Part of a small language model's weights: biases.
Each number is 500 + 40 x the weight over its row's rms, rounded and kept within 0 to 999. Layers, rows and columns count from 0. Numbers have three digits each. The size before them is the row's rms in percent of the matrix's.

# v: layer 2 attention value, 768x768, rms 0.0142, rows 464-511, columns 480-575
# o: layer 2 attention output (transposed), 768x768, rms 0.0353, rows 464-511, columns 480-575
# q: layer 2 attention query, 768x768, rms 0.0157, rows 512-532, columns 480-575
# k: layer 2 attention key, 768x768, rms 0.016, rows 512-532, columns 480-575
v464 097:536529524497444523569512565469464540519590543534471522624476493402523438516506579462419502451533502545512484546491478475420522467480466538445517450560531543451448533518427508512520546568521526502523467459538429500506519519533535478443546558520509586526525542399525534518501544511506500519
o464 094:535512543502465490461524533558556482480484542504514454580526563515484491509455491544488492518490457558477473411485497520545463478562433504513451550468508490513558500475551554508518531538528485433504525536507477523472527447534471525521428462486574452639464489485496517446476554503526484520
v465 094:514491516510500529504541497479454510526464480498489535497480520495572498515532434578482529411487544486500521532523432516560557482459509528562491537490470534558507461507489497454454437452463485559528515509555517444524501449547464504490499515502491500487511454546450517548431513507605468554
o465 089:510500485433549515550506509492459479585382545487438487523485548462577560470510504646468491507515556529487493469531504525547462536526541553513546508573564478441511490551539498451483467501565570467578462475562488492532490532553503607485534532526499460446548459538476510496518518502572461507
v466 095:530593526582505577498519535548479462502494522565470546464470545525508534443531517499498590530483559477521476502494518515568517513534432544535483434505555483429455488567492537571531529517527516512519546538538525497439524497551517496514469514473486491523572516496529534461391468423474515581
o466 095:532444517574455559468568477474493547473532546484492517484538503464407499453444473482443481482484581505434498501478489502491488508486522562531428562450533471530481444540505414494562490413584499488535490489496552577569502548488525451471535556545467470441521542545424477434476509478457524447
v467 095:466501533482479609543495476477510459522510499481522454495503481506592491480542452460489432565407477515485458512448475400574511497546523518544469458525561496452483530539507466454549504492470599515501507436463458505453555440484516444470465387429501480418590505514517476460528584468530437454
o467 093:498549463463527525470508438533482497507552478466506538556515487512424503480497507544516539525483482485518531505461482489540447436487506512455486550518490512528519507517516536500459505478558580522544562524479510469520528588554550467568452498499458550538518492520567511484541482529488502527
v468 099:526516495521500498515489491515501462560496488517493463492552419422566489569428466469449431349506494470487480411444469478532461545424435502515493426542452495579509445457422519553497466507528535516493491529499533497520528459494532526529510534520517537462510521558533481504476530561465504562
o468 103:501537557548484523502486466549469502546412495431460488512482498566535521541478550511515440521548538531567568425503447513462517532504499512476540481414456537487533467516581513489477501440482426420441469421494468500526493494482565538536478420502441479515547484440506479494524465464429553536
v469 097:535422529503423483556516494483437471449499514497496527481487456547526519420510431494512564568583529560474531512484521475602502566543419524557429491524498450433460511500483551473467433564480503517520469444519546473477584534473487486471442511472467523509486470473476462546525436547478484475
o469 097:559551562446429507441565484494570454510566466529562487475547472574559453425498521406421407516415495516482429495484496450438528506486465495601481524505478489477501482520518474537572481545481452524514566563458466500514507554515504492491506517502481449517435556538507483487560506513537483499
v470 101:529527549465518450490482449425566477564498499539439531437547533513425452467498479453556550509499477501538466468511418496496561505532421445478476487471509479570429527500509513456510501536487539573526528462515479571439486556469502526520507423512563452499570519528515463525552471525553563499
o470 099:499548424465578489511453561505493515526556444549511487593452484532533493517488461496520527566550444561539535558524507463514375425518584483495384483478509514466561464519499483476471513454486541574561542489420410447465504469395470471555461469493423464523493551549530474490485514521507475554
v471 096:483526598484531520445427583537527470504522504551517473474430513512528469531509530497448484535564505434534479538503563494421516511482510551485535557481456494445489562466471545551437492428497542526483504490480494478510501595537455560523485630514458453460480507529485525479538459453539466529
o471 094:494539531513455474493482458482490470566508503452498497516544520571534490509532530581489511482484505503485538474474558525476487445427508515494550502426530522517515474462509549473532561433456481490490460536576539478468524530442541473402586507524406499570494540477430467507475480528544396511
v472 098:491486466465494522530514503350496462529465497511519583492555425525502493456519556470486511436509457514507517578503447515418426522398435544511496504521484429543474562513418480493511502582499510507544466500493444526502479532515527499548488524485500540444486492521516483493505517503498537525
o472 095:527478567493488495522469508493517517529502478541520506529578503443567502476524513477539490485458499396503495440497511462488461395481520508536425495474487457426484499526471460533495481467451587531434480548592498487446467553549463461507511498508502532517494550501517544486486552580408491469
v473 095:504533472408452472453429520484429448544508517450507528522487536494596531482467526521507447467532516456476474530504502517453517473524488453486507579483533495511435503506567455504421503563507476443517513484472536493506491491448519526602454474493484500490459505518521516508474505416511589570
o473 094:526547485480448490509468575477498500482471505459494462431496485499442493558487457481523547479531450479491537547472555479475505453555507515494557506488572555474500560455467467539471556490533460457514531434520524471489439458529562530504496447456455531578584547393514505494562453442479439549
v474 097:481428511492461535508426461362496579492521470468452478520509482453514494489523517464485493481428476527528535584517496492479481483549432545518448490478547540517433574474473518513492514612532495462538455532451528467439533510460514504448478476499489496461511518470471508457424460503432486455
o474 095:613505552502489561474493504504488524487505506535490457527523486626542517487473490527503541521546497524523536487455509462501517500486528533500471489471492477486513512512508476516489474549487525508506531523493531467482474547512484522483500441461521433489516559525528510502557553547547547467
v475 094:497501601492465534518462559438431466514480489518449499503498442531496474455528530477485573534517546513600482523533520491431490563533434497535502476529470454561536497508516542526505511439453489421468500474562500497464552498450486519591501491490519496508530472499529501484421449548460449476
o475 089:512468529501533566508571462488440456502574479511531562398497513459539513405461479462509575566461511477469512500505537537491493517426448543541492527514556485528528523528515499518546547526443499519554526486535509525502447516513512502447529481479481538477473540489404498487454486420492464577
v476 094:511414565460544506518527500494582510463495480473540571547457515533545478508592500509530539517483508480484516464588460459507498490512518511488495503532481537527431512507474472470478471441478442501467532533508511563470479521493469515461445526526492477482461498555505487496494502478521479423
o476 092:494472483543450469503482480542516449474483490530511517520491498488494449461552487484484431518550529518465538529466557454510532520448528511511463534560469455443433496529531452512432565477502536537505465497437511537553459517517457484441425548538500531463541459487507521469474463491599462513
v477 098:530489477505494561471506540428423515481433522426501517432511522570548440502553459505445509448544469516489432434510481494516544467554517543551410517565429473476502472594536524543595465508482541474547441536539494534517510450531513564503494475470509469485507514471547443463514443494487490538
o477 095:502565540507435530527450518574510498517477531513478415522477481498503506539456461533517516484424468543532480543481490470510486481467465535541558537565472489465501488506463522560496428441505511483483468526436534476517513498469548554502454500499500553529472540527542489525558509529543512561
v478 098:466545534563451444501439496490395529563455539464537537472445587535502632486493520526432505585501485493464545485459535509508558487525457523474464464601507442472544510507492411522363425519494581512515484460501566447537517511519448486530522465573484541405464514479535623514540544445556489497
o478 095:505465530473414514525515433479497505459466552475491539495530571498484489494499493489516493450498508498488480444538510459483424546558476464475581511492461497523532478520455515460538532518524493460477534430501520465516531510521533503572492512536504491436443477554504521482500495512495549555
v479 094:510512552553471467464552576431524463503515498537534572476507519455579514447475539497503503476445543441507497507433485481550457477464478530425534484486549484482505467476508567387579551492545486485538511542493494554490515468472542456482480525482544520481485399485399475545567466516510520521
o479 091:536543489528580510525507452557501506493520503437493473454500491468518395467476481483422471479475448451472541502496448467546428504522509422504458432483502495459467441455481500429532486497564519539557484516537514483473490518527483502517484499575479591494476503470441519468484467517502522552
v480 097:528534522490501508516512526430481464452457493544487548517456496470449473548533508494540533546508506464536528485487486547451536564496490460520438475511517513526460546497514515459539478532452433497435483454541541506489525511519488495517568451567558516532497522511461516473504461475545496433
o480 090:557522469465471542501454401515479515461501477525525499498508529497543484474537486449571505534462459468485453478470550440577504515457467493464496501498476434453505502462489486489511527473417506551484514537511522457448515504452452538478510515477572545475463529570543490464532536456498485514
v481 097:502542530544498533497532502454498448518502488519493528504439466501546457463519525554459493520538473504552572459544523499492522493484492469559508496586465532558479501471474481470506501506562489424471406554510474447527452554495541508514537426532514481506494514510503472519574533436550543408
o481 098:523398475448491556478584442522538525521480569476516542440524525536512471535531487544521510554463492503479511492582475513497470536494571501415453502429503473439553556488486483507459537451484519545482541512478480469470479409543459466468430473493454439576559544509529487547491496531473425515
v482 098:467438513465491492459504510573457487440544466467471472556465450492515511531498460545460490564428492470581601524488451521512449528495519426482430540538440505478549562468436502499483535468537547510525462486413448508462490514522544514487537496513492497485509558478489510465539516482561569479
o482 097:487463423474485536577461495488512479497482486548543612522412521501521434531525534536549517492403487526541509500506520506561531548554591492430504493438463515455583510476557530497567558541494504563474461538441456500465494422534479456524451439564558492538499453500431484569501557489520485572
v483 095:491474569553504548574529560549443569502467513511564425473470459496461502548456457521512469525561598491481418451539525549457513494469629524495515450472515438434446521597509532518467513507586517556469510524492441534439536561494478540511544488471495465436457504500620451508520536529497445474
o483 093:462467493486459500516534488479474534456586513461508472472526456506537458530453483498454529540487490533525525464454510532494503534471449525582507518467538493533550469486478531525555500515528426483490430464509480498512512498454520481513671471590493506524510503490506524502474495522474446456
v484 095:476597509443509469577466490464501501495440494512509429441509464469455485465530523451515531496537454489486485516473479516533408468480411537479509457506521459464445545501445579481566514519474495475519495503513562470548479563470587479513568535506508484502484402416500477495539526467546507489
o484 090:453502589486423575449466564516496512568459524495476535481538526433497522461465513457479495523470487458474465479473579535509574444461478537556419514506523466474517546561582443437500518461516467471468466504513468537476467479546512510528484532416446524445578546478555470504519511432491441484
v485 094:507554526522486462504483500476481519533509487528471479488494516527510472571491537521577497564488504497600556530519485442495535562480519447489523501456472539466501518561588443492500514476512590485509514569504499505522492553479559507461414485593449513481525452493503490556493492565518493495
o485 090:479521534525503467512525466520526531516543514525479497463532462455483514507490537494453507505517501524545554475533469566487504520413538537567506511415494518496494456516538535510463452522447497482480492537521489470507522487458585445549452475494485513514512480520556513515511377489496418523
v486 100:450487492486469464516453468462477527455526476558473490560524521503553481479537498478484526507501473470476423502485591488462471522495583481465498508486521571524493579480517532446486463567513487533480477495522500478507569476466563471461491443574497540511469530540444516530495505483536571416
o486 095:599518544484509514454415392544501530441500544472526443480464463454490488466530535519545474474454545482561456540523493494488505539473508429513528406515498531468526495465427514483512471519526472494510421514476492480532588533400520555452512564532528498534527481453515549475480516470531467479
v487 097:577467485458470565527487482532533467499523492475467483502541538458612477520525430512435534506490563481447525439488500522585475498491486529481460432455465444531495468530504424546462550500447479535462501483511533405495469496474438431537438484512494536551490555537475505559461410515478473465
o487 094:508470467543512415532510443448500468546483477486514431482495492469602566465432511486522576495462526507527493532511532502579533475531541486514571537516519481508448443440483485505548512489488501420415517520499409506564491483536471537504446527493487526492463575505550493533488442455501523456
v488 098:486473424552423537477454503523552454502548461529482579507496566504546501462538507510540479495460473459481472494469510521581570498518555434435387427513494479448526493471456485458533492511522514450530578578471486486530477492538553492437426536421431511476439500540549462454528436448500477501
o488 095:425523476475479478487526486436511516534497471541454552484433444564525553450516529541488517569520493495457545470497456467465586474506458535531488489540531473596529435567538449463469515522468489513455458507479475444539509536398505469520500488538505483483459436461524492489488432487501609538
v489 102:498440474566569450512504490477472505499422491514495546560496467466454564515571482390431516498480577502518504488470409479468520448483457539534434519478512541461497514510466546495487493539493416465453451402576483434486501496516532501536499507522541469487512539544482563499510424515527530482
o489 095:459503491479544536529503568462507477510513536513534450484494458481466543454474492498558499491441503458475478443543516501491496487513521493487495554551529466452535477574518533481519495475462512483466507532476467490569483488456520552537498492504529571514476481520509510453486465508534461421
v490 095:519495522541475549503532436509520572491506611445552509484550533460515485533558474463426526469522501517465466502541520465490397492469484502591442530530476489478446506589492538508481442563556522545471475434462454460501501478487553524531489456479506553470578516506555505485509502490485441414
o490 098:516532512502498497476469482483429553505511542444534487458462456505510481581470536483472465517517497511511516473509490546505582513503502420503568587501520527433563513552552455514510487524499548570509439454409458444522469502525480430553536454583409578486494442449500561463459475539481519520
v491 099:522491575562497501483523505491424456523513471525488497480492542506513537492476550388484503460516467470568519467480518482518458513433559576461509538514508475440535479526420505467559528561499488555476507528561481466499459484495505520560540485493397458505494513493524498509487527464550470468
o491 093:571445548545534526456465498535545501512433483496532548445527540479500444480556502501500519452426487533444524460498546439492527555475478520520458488516500452504528472580506432534442494532546425488470480488531549514473507512509441428479513510459423432509411504542476529556521536484483487494
v492 096:464504516523538457496487609527554473559515441512507555526456418484483555417518546460456505501479465557552466517513528480521556462463558515501491433579512507506504454490483515543449545503465506504571483462554501496528495528492519534451491515448482552505497499572424574549441559563539464446
o492 094:516594560511576528510497514517562542491507461480490489534423422523470518544512534455462521596558470557468574512523472496512485538498533483501569533557555506424488469488451481490532538529482468524530514481546413445473486510439507502485528506561503592549423466487523504509494454547478504518
v493 101:500460547539547567448463531488463509522532512548512509466518466497488525548554528481541610447480459481423569522488512497492528494582546499464538511521454490459493497500589487517426494486464520523482624549532463490407447469531410488477478522542528529463429513568509538480514505457455466491
o493 096:571482558478457493564496579472514507468495518525487528493502484484441499503508531476500510535537531526558498509462496499442572574469555540567496490535501533576521499446486466534504528478472481525510543521518434544551523493454504475508535457553558542477426489519539495514490498521493503496
v494 097:510527531482466479503499472482545508508442492531545444512569469508520499462499489488527423446548497455513510519453434526500563429533515433543567395460449526444442510531508461497461464448517451435528471519478536497471563450488449469504549501425463546447442531506477433514565481474565484547
o494 100:549550490557450475454508526464507534451432470553451464452529510562436484585524466431470576529450530547530499529486410493440448468607528552542541492473451462456529526588504457509498471549510508483506404402481536516577463575532475472441532446563516455562531546478445470535469499542457477508
v495 105:542559493461562468430532477492497507502465552556505542484501616507436511492515544480440538553495554464466533527560504496496586508535434526506498546450501508524548509516488424455491519456526494557483476453504518522537503606487457476500450483481492481437499459456492492593456494598457445551
o495 108:541520517440503453421460434553524499452561494547532486481540500495508475509487473454513496555470508507471501502487521506493427509473576475530561551486458456486558556456540601518536512529479541528487517413509486502462582445523496494475447485481491534526498564520558468434536492494529510471
v496 098:502442483509535502448503441483480514447467540417485392499494533448460513483472503522536480400498553473585491479580465533458516437599487562410572516558545547532547530487520413451559492417514480450530515473513532445489477558446464472538556479531500474538503485508521475479445509574547448370
o496 092:497520503486585500513470474522556482580493523572532459470481493457465478532515467524490537529462482488430501518460499505472471491468486514488543455551554464542508507437496533533483502536498512499459547498539461510459489448468500495458541466510518447518555521511483518499529523430550521542
v497 092:519538468466446484603503483588591511612569562520492512435522554441567523504472528474510484492506564504492444547535513476501533505508392464542488523462526484569497432518467443504457488547388520523539525514527529484550548539531428571462479518524516448493536534551560524556485523487479506510
o497 090:492516480556541481481452426557456511454512463479583548589511486550562574523540468491532527459584486458511564530494539474477487513572556474515501405468550447573488499490545476465465506438514435467558500501509498465559497514538539492523546493501505447509448505509531483511538474446570444528
v498 095:564526490559539506537534519473484558454507573491498529543469475485474451520482522470515623488530420487499419496508537514467520515548494533392461554524459442638527535448488487487471448509483532474548501516505433477552456460466476557551502518548547483419496473427507447522491494454485482518
o498 090:504518480510443507525532524551503510495530527515490523530498479574502546450446504482492504520564478545485542512470537476475482535506493442503488526498476489599467480537454532429497560419469521473434501564458561476487541472485487549560534559472449611550524506524505468511506549479525523503
v499 098:481497487574524483527528465432496559571448567546472505467535505508511523457514554504576485513514466511496435550512445410517534554537507509506462544530548478496526497480569512489402436406511503452492496538518499513513517533475515487442465440497499417498573456529463487470539534498407524492
o499 092:555515565531553501384483539544530523515520478430520577489473504445499518506546458457463496474558514553510550500502427507506473537466540541577516507569477523500534467509504475490538521467494471518493485522525499526564472498454570505457515498488564539511568486529526460514529509481424473452
v500 097:561490508517444491565526566490456499486534583532530484511525451510509533570515459598489435501573512501505500483524486505385520457495487532428489533496448566465587484462552538429471490472548466509530546524508508508463524508559552506481576405482487505558552487532427513503426490583533499487
o500 094:526554478534432488525525444502560422489539395561558519471515526529520552458495482473518509444473465467462495458506492482514520496443510497509493442524527506503502438434432474488480436515497567537460511454489452494470442467509508432511550517483531433526525494451517481486547484537519521463
v501 095:520441484401436538497495472505557487450484508472499508543579499469550608472532491513514514499463452475453462446491498499518463453513495538496512519519482452452528502491521564481462479644484531481507490514506532508458408519504474529459451520521516453521457525570562570494493511516500602478
o501 091:577484568501461547488515471499556487481469443450506544492565551540569453473485606411499510519544575485577476464441549496497504584508509516514473585466496457469544516450518463539526561580538455503509505539477569525506499564493552487483455514569549573558556502559437535523503500546490537481
v502 100:479563544489498439527459493482464506453431487533539544510410392544542474509545517477476490552548498540509457509524430501536486451536421452468520476576498497444560437505425480539492489454503449517521482511548500532526551525509483493492492484501528521452467465457463564546485538446442507572
o502 097:537478571545519509489505476534452527513509478459497470477531492470526474528508510531447501459488518586513451486543458494470495495516478603540479438490532511531467475521515465491566556489465500478547492398546463484592484485462546485492484479522513425519478523512483517516558449423456552454
v503 096:470431539533506484508506486562569499499576493496456551518524490524500496493536543433562403550513485486506526461456438512526517543478462535499487610400468453490527586477459622495534518479510502577546542510473478482465511480498509520490452542560513539548487474517560430522529450505519483529
o503 092:503521503544453494500415489503462486514488507480563545416514498521455540568523538431468460496475495473488501516428475558497465527541507469431522591525476533528488480518519483451533518497493485503483525495498480579576463493453531497487498509570505441515501570490464472471505437528431443535
v504 094:525498562482492583439484533518570537435512466549494522482497470456459486516510488416499458574456561462534430527527501527503505483528468472477551515431462575551535497505497484495492562589536514503466526494421567484516420546483527461481521513451605563515499490505511460478523532469459463521
o504 092:458499483511563525562468434493525479445528509534406516530531526455452474553514465476501471520387448463548516519504463560497494608511439491478516508534513438555493535482569549435497541471521492555474538544515543502486475538475534518534442490488539520509426522509456537467403580464432483461
v505 094:545462496525562504504530515509474540471455452486513444490506496458538526518543474524458467424472517530470457498512523471509459474474528540576432472552595492490517546513536574551467495440446457526463494583441447516547488462505524504475517516514489522478488582493521498460525507607507558434
o505 094:484500513496515479522532481472434496411487480542492445536524490530461551488427447564519501507523501549554506462475547456506480485496442545426511541547555546559524611500514494478528516526541485551466477472499521502561548464470537460545442448450491505480505486456548534598503452555479521528
v506 096:472465452522553526426550535494479508492560516390476498581495532477428437496482501477508511523486534491509465491488490460550567475480517498504499576502572462424479455494472543469486496512486496457443482549469515522523476526523490449459520526456448529546468525470464534431434513497542509469
o506 099:493510499493484513491537482490587525462548495488502458509442495543496475490532492479493497513490562506497521530492467544527521462470439487500637469485464538495519454469501430480494529524489443439468474535516487485484462440585548528547531491460487514545488425455457521502515491471537457515
v507 096:464609546496562476527503458518521449546551542604580507491453530576481455489516520456441416458507536489499524562536430541557565476495492551488502470503535441458536490499427448471514525461502496485566458415464469459490548503439443447522535456537450530488461492483430570422520465544473496433
o507 098:489492568449544410393475375542512492552464487522544449481569514452560501507528434481454521516437534519512534548543475482568450491509455534530486492509492476462491471511483502473490510510530468479550494496546443516454425537514597484452531511502417466569497558551494529491424515451493479514
v508 094:457428484418487475614476479474564540534532472502453461494469540504453502439528480470421496524423455488462528468470479498473549478518509514575439486506507473468531532543500423504545488454507453438566572478502445526522433475437540461544499452506466575477533492541530495540514472507474495555
o508 103:497453537463485476563485482475485464493501513481530499494392526583492477545519468460431502578403478554555474509547485501472517491450518502375510547520486478483512549484489539496443555522554524481439459537539471521429456502552505488488428501503485473526517515436516475408529589584460461489
v509 098:434462478467498494533465449466470539476537535420435529482545466493518502438494530436511458519421569508505474457541471492554484488516493473557535423498511494510534518584509451509512467498451502550542416512547500492508463566492512395421510493433527479539479521487556492506519499583510544472
o509 097:461468542531555559489578513451503399481563482500520500513491468492497483527536443530473527499478514554493497423587484438569572562463537486437490457501491498421556512531540454522500488566511494467508484510475479520497478534503501477482502514521516508531414498527436511513459520486519458454
v510 099:490532472508534524557475567507446507459438450536501503486542465514567489499533557511512516436500429491442484549472498510431555560541504545490473447540499522531533484484551443574570488499471434454515487459482493590517540568486522496519504451498426472545513486465496458503483476471521540507
o510 098:511449532483546469525483500524509500492450562507509540437546430481500455496476447502544543486461485511549500519573467506478428560461496535519459543490506560535508462498466524522512486419395470508488402495499532531446489555578555469583512436560515519480510564479471488443452464526441524493
v511 097:508526445495461549468481475563578492557466518497478514589497494433426479522540442451541528443382497439502577539541522464467504463471530568565602498489541519480500503503556468559502575539529563482499485544490398516428537454490517496488534490460524451450527458529541543541512564459491477478
o511 098:538550557428555405427450505435513514460465541418445511505479486490472519518564524507504516496461517471509496520519547420516541528476550475454568471524413544492474476542479462487507491460499565481493411451507486524494540574499450526434530526563494514567502513518488477533418462542488477484
q512 103:503440537513562496461535456502474502500496468421538500560533460537491462502543498431403515552523445519493550542483436473519465501478484471506430502521488486404458482568545518560462447468504591547450482516482462519516500620534577428538508497516561488493467543454441503488483485440471467496
k512 104:471528546509479536517540529449577509480561475575494470495393528471482465538407534569490473481498583405516505534478500473538549586435489521520567424462539515501450496483413471496454510495518445517521504495505499496537584508503389477534432415580468547493488504527474453455539537551546516547
q513 113:457521480580517464544492553428635493478517456537481541431495448498496506547515436474474535438503514493486497531497449479518495520519439560422514555568546494481488553485466488556480569495511548495481459524535483429578515526457556484485503484504527472606472468517592487527470506432498446503
k513 110:457499537478477453530497519442542555452559453546450500573488489437450480403511486460510503528416565468480526522492492436513539478526485528470522427473583508498503531518502503473523539508480591536489522541489467516549507538482460489471523502524507502472572509592429475547513433458496546524
q514 108:555534529440559522448501392603387573551502487441402514488512575441507453485497460502470478526520501542557503500512534495451489432473381545490497532445583545480495402460510501490466538567527478498492559481428571538466544507531538512388503498506471504498521534554489520497422478528493524561
k514 105:503465528491566498536513521461503508471529467540509433519474499587511464526436487555493447504583490515499541527524506499519573524486538476498506491459433428497509475488424469484512525485462504483475534453510495484462461455513518578542529514489530507514465547460457517465470525526428503543
q515 112:456478489454550464478550488533493541497440548493499513456522491476502487495501454544575515477473515526530549448509492517532490446487475450451517502430542497559469523513440585539503532486507544487414510598487434510409499414465590529473511525512523501479484544552543569476572467456515474445
k515 106:516579433509476563426544531576422451488476500496529445565475505504536502508458416516501471454522459513476533514447501500599587484477536471488537535532459522500451438563539436529540500411568455501483513491495530526498522491497502577476494558516465509487497508465544527446597581493475500452
q516 110:563492486554422485478497601487513580543494493448476564498528473543561459490573421491487524472504414438515505547461507461562507494484472558485501538484501440484483475508514555512529516422499560545542577501568529442516581500499479510459501526480515487492540482465485493506500475513522443539
k516 112:535505519458515451478514483486483467564452552432526495450475516521524452512527519460548477499528572456416483536499471485506488554510521483523458512494619479520520584465485493563440478461522478489474410494551459500501509568490478485482548454542495538472475483479477520569465514491441506547
q517 106:508459535471550494475492505468406515459489471425505397465470424524527522464520566508541428506504441555525499564458440492496576528475516484462533531552504482449573466491473454527563447491462516471459485525533491523524429502516475564414492502529462406490480522485553543507473558481458519461
k517 102:577484504551562473491521572516520471519462482514506536450527487468483481523474557470446570497472529484466495472518565481583493476523491469551533523454459470494470400546526439492438541535489494468508410532447520539501514455500526482483512518430474481504499490498461494495491556522511577474
q518 112:484488479424547594435422507496494511454555523415473459508474425525450538481493475521422438511552469523519624508466528398567540530448491516466486452443453475485456513514518551488549434551445502481468485557422476477520455447409507448550525574552484529507491533476540496494447495486558501379
k518 112:580476496491507545555496555500488555513492478512506479565439497604492535551527501531531531433544462490513500437528517480550517451475539455564503488496502466543480485487472503478504462492509484452508428464423489482533466506505562507450481503587430436554502442405500554473493585566510507501
q519 113:476462476472493413498500442483504500555477522475576518533543504488488568511497580488454455487443508486530433508483494490493526509405484467497511474512532501496389472509488576459495512534500518468528500495507525502513479501478376528446424503426579467465541538535481501500497452495545411523
k519 111:479582479542420500489519507532538506551481502585469493467488492562491508488529472517522555542497498501544512440525537564423494519631506533498533463478493484469504538505440480519497485521532453467550533399510520552541489532466451440524533470474496471508500553510498493436516502461517440581
q520 106:488496528591565480443519471510626581547466541514560586485497468490506516520431486506539567467518525476522423535495479549512507466591536483499470524405475474511531531497507567535487486467489510468487538456531432482479490531543488551478466515511468481518418495520501461496460493473552503467
k520 103:475472491538540526510579508492502524564451496541503511474478490552491423495525487427564598539531551438501451547492541543509543495507565515435523553488566487412507524495483521548493455485486439465530572545492499461482531491469506495520531555496443494502498530528439480543513520496411430535
q521 107:463486525474556490432510456495553479435482507498511474527552528507560528448588419471505600548484448479524442460429411507463564473467499489498519478509532526491487503507512542471392506494547438467476530522421427489506435478539516485469473502511573425502428475499525498517457518548506476411
k521 102:488522492522552524421515462497411493542494488541582470519477487480397543499498448496473400440483525485548565505502521488517479484544553538539435486523451505463566490557420517554400448504532387521538445455505532486535447480469526529521488410410469476521516454438484500462530536557475506489
q522 105:470432492477521528466537475525489495475487474529545557525511444561462519518461433471505638520515455468554505500522549485470516494542559472443374536429411484547525480508479581434506541540503478567458501542476417459510528470483590557459484483530518543515468536472484538466508524494551464399
k522 099:506490558457465490478516535494471499506542494604573534508470496454507516528501574513510541521534521536477368525521430443547566507525444526482517455497459482497522549511454549577521498472509424466484530439518497498549528557491549475523531594497447516545601540489540594490471520528473526487
q523 108:500511489534494433499409495496507557469420493529481415516502542484436531474432543501575517523505458485497537524509583496495484549577476441607487470523539503516489523496519488535536527510523537495496441512475413477555515495482520503481518478494506494485479449490475465467534487474483515552
k523 106:458495562498451427497483519476484471451508474512516510496547450521484511479515437496496485586520502479487454544523514514457483535447508509519551535477453471480586536468508519492624546442500550507466562483534474505473476558541501515480505519426550500455483516467410533529507520475516511480
q524 104:496492454447457523466520506508505496470480494494446465450566514502516503467502629482581537424529437445435477486437476469476513539454501529524524515542474583493455540418445514491525441534561449502501441557515471489494498429477496469484463500568523510527485536490483554514506535474531516504
k524 106:460492515482555483414430423497545509455513446469528510544491422446589565506530530485516460496489541485532573460526524498464491450527535506549563604466537507506536451533540516508490447493527540517528501518465516514497514505526508506504510539490550455500504423548427475485553469500506445412
q525 111:516481493531528500490440505484477551503522540575495398499454448425505556403525492525619522545515393428488521504547468488515502441510475549532502476562440475475559512469529466547466495498535514458515514468508501488489454493477607456449469453503498581504497510462494454559510543460577445529
k525 109:448513588509500421534517481550496503593517489512582489494543513532517525524470534466451487486536492502457545494489488521418494522475500488411554494513514552492491529497516502503500542468494515485512526500527493514622469588493514511557486505506507434500517509488510409501402546468494519528
q526 109:439422511518506535612506480481469499450409464435463510522417417508481591513525575528528443522512521456525460495497464575487479472502470527518581507500549469438480488514424504481508485431509566497477541477512507489527494518483490505454467466537484469490432481487510433504477509522541556496
k526 107:506555512469501529500461486480495517541513496556510430500453483461536404525460477490473461460439518514500445438445422436524500471507606493496497582389444530457499556528477496493497478489528512508529469461499488464495453449461613469538475474465453449509478491459566496508497490477461507487
q527 107:456459495548518466573496476527541508494523531457500499515535557500416492525449496505556491460547476415471516575500448509437509511485471499562534479464486489477536530473526489496593473532486525527469532485548563544498510467513513538541442470508520533528624496486433506495477499468476503506
k527 103:396521470571565477560530478444565492560538484475505556557464463485467559489509496421454500525471510487519493454490490490517456474463494588448506501506460490531439506527527514447476413424502469476516572495534509476494566529542430533498506500497571466458503506511526503528537498508479543465
q528 102:417492498441467540495540489512465542515510494503517538502488512463504561458527516493504506625469492454546460516515544522495385550468456517445525526501502505522521493512452452493493483506566509448541498517481529475464511494519518565571500507520561490525465485503453458427454554595516483434
k528 100:519470534517507478516481481515547505452484494473488493481474534507513437585473437545400572403540526561541547482501423386465534480478503539527500508543573522529507522535473490480548443532484542535561485494484515536506475501533578541482545514520489463460506496428500470431460531478442456475
q529 105:453492541516547476490507524460497469512513507492493574516488465534578577506568516511545480488468465501479458594531556431476453559524484508515511474485491477404495558439499482480507450498541546503531450551513500529431487524526446535420488544536539492508517484566491537519494572518477481432
k529 102:466501520516489490473417439564525462482481470451499444506572423507523526532513534452449507421496460466527495468483480542492495481495471457492480496533594608471524470415549484537515490531566526512527417534419494624523529533488478538505498586495491475463449502482554509513617494515524482466
q530 108:510525542556527539460481537497506514421502491411517552535505519533592482502575506486483395498553573520510524440502479529496582511428478494442519537531441485460484488528515517518549540532506523520478498563514521464505486445503503544538488495487507475487476567468547448573479507430475578489
k530 103:501499493513518550502459530479454538506507505461479465550540561505548550482576509454474549381486486410475502432493474475438520528545495558441522469440477500555457486550418415515492502506419525522507505499521464451524507579414457395505507485591488505457530516434501503542516474528551474538
q531 110:406522499536464544496538431479613489504553505536534473485465420492509558530465553465484446460433435430494547498552511531524577433538678554466471542495497456474571554507552437468458476494492499510483486491494524458457474497495478431458568468486555501510507492457576493508462423518481426489
k531 107:487462484477542464507540476447551500502505549587496536566515488545489486518504540453515486497470481496525384522467476501480531515505521460474473496482513453476486495495507467485497421433532527499460571534520486440436565486520449431557571536490492456510564463522480477436463484430493534570
q532 102:443607573490509536488518547460467467544561505468512490461559517446519504481545491492449486563528556483547527503481471541473470531572437514538489450496473492506423475509448541457620475474494474571533432557503508469477518411448444537500512496545553556461471554440463436492443492576494448453
k532 102:498509501462463472426457545526459483504453498468389409511513501533502512540578525476458419524535436480395527464472458512498436508536479542509440547527497511553487484479500457527494556424541524536509555442439521530439442494498515479439554506545469409474521506547563500512535483504487465543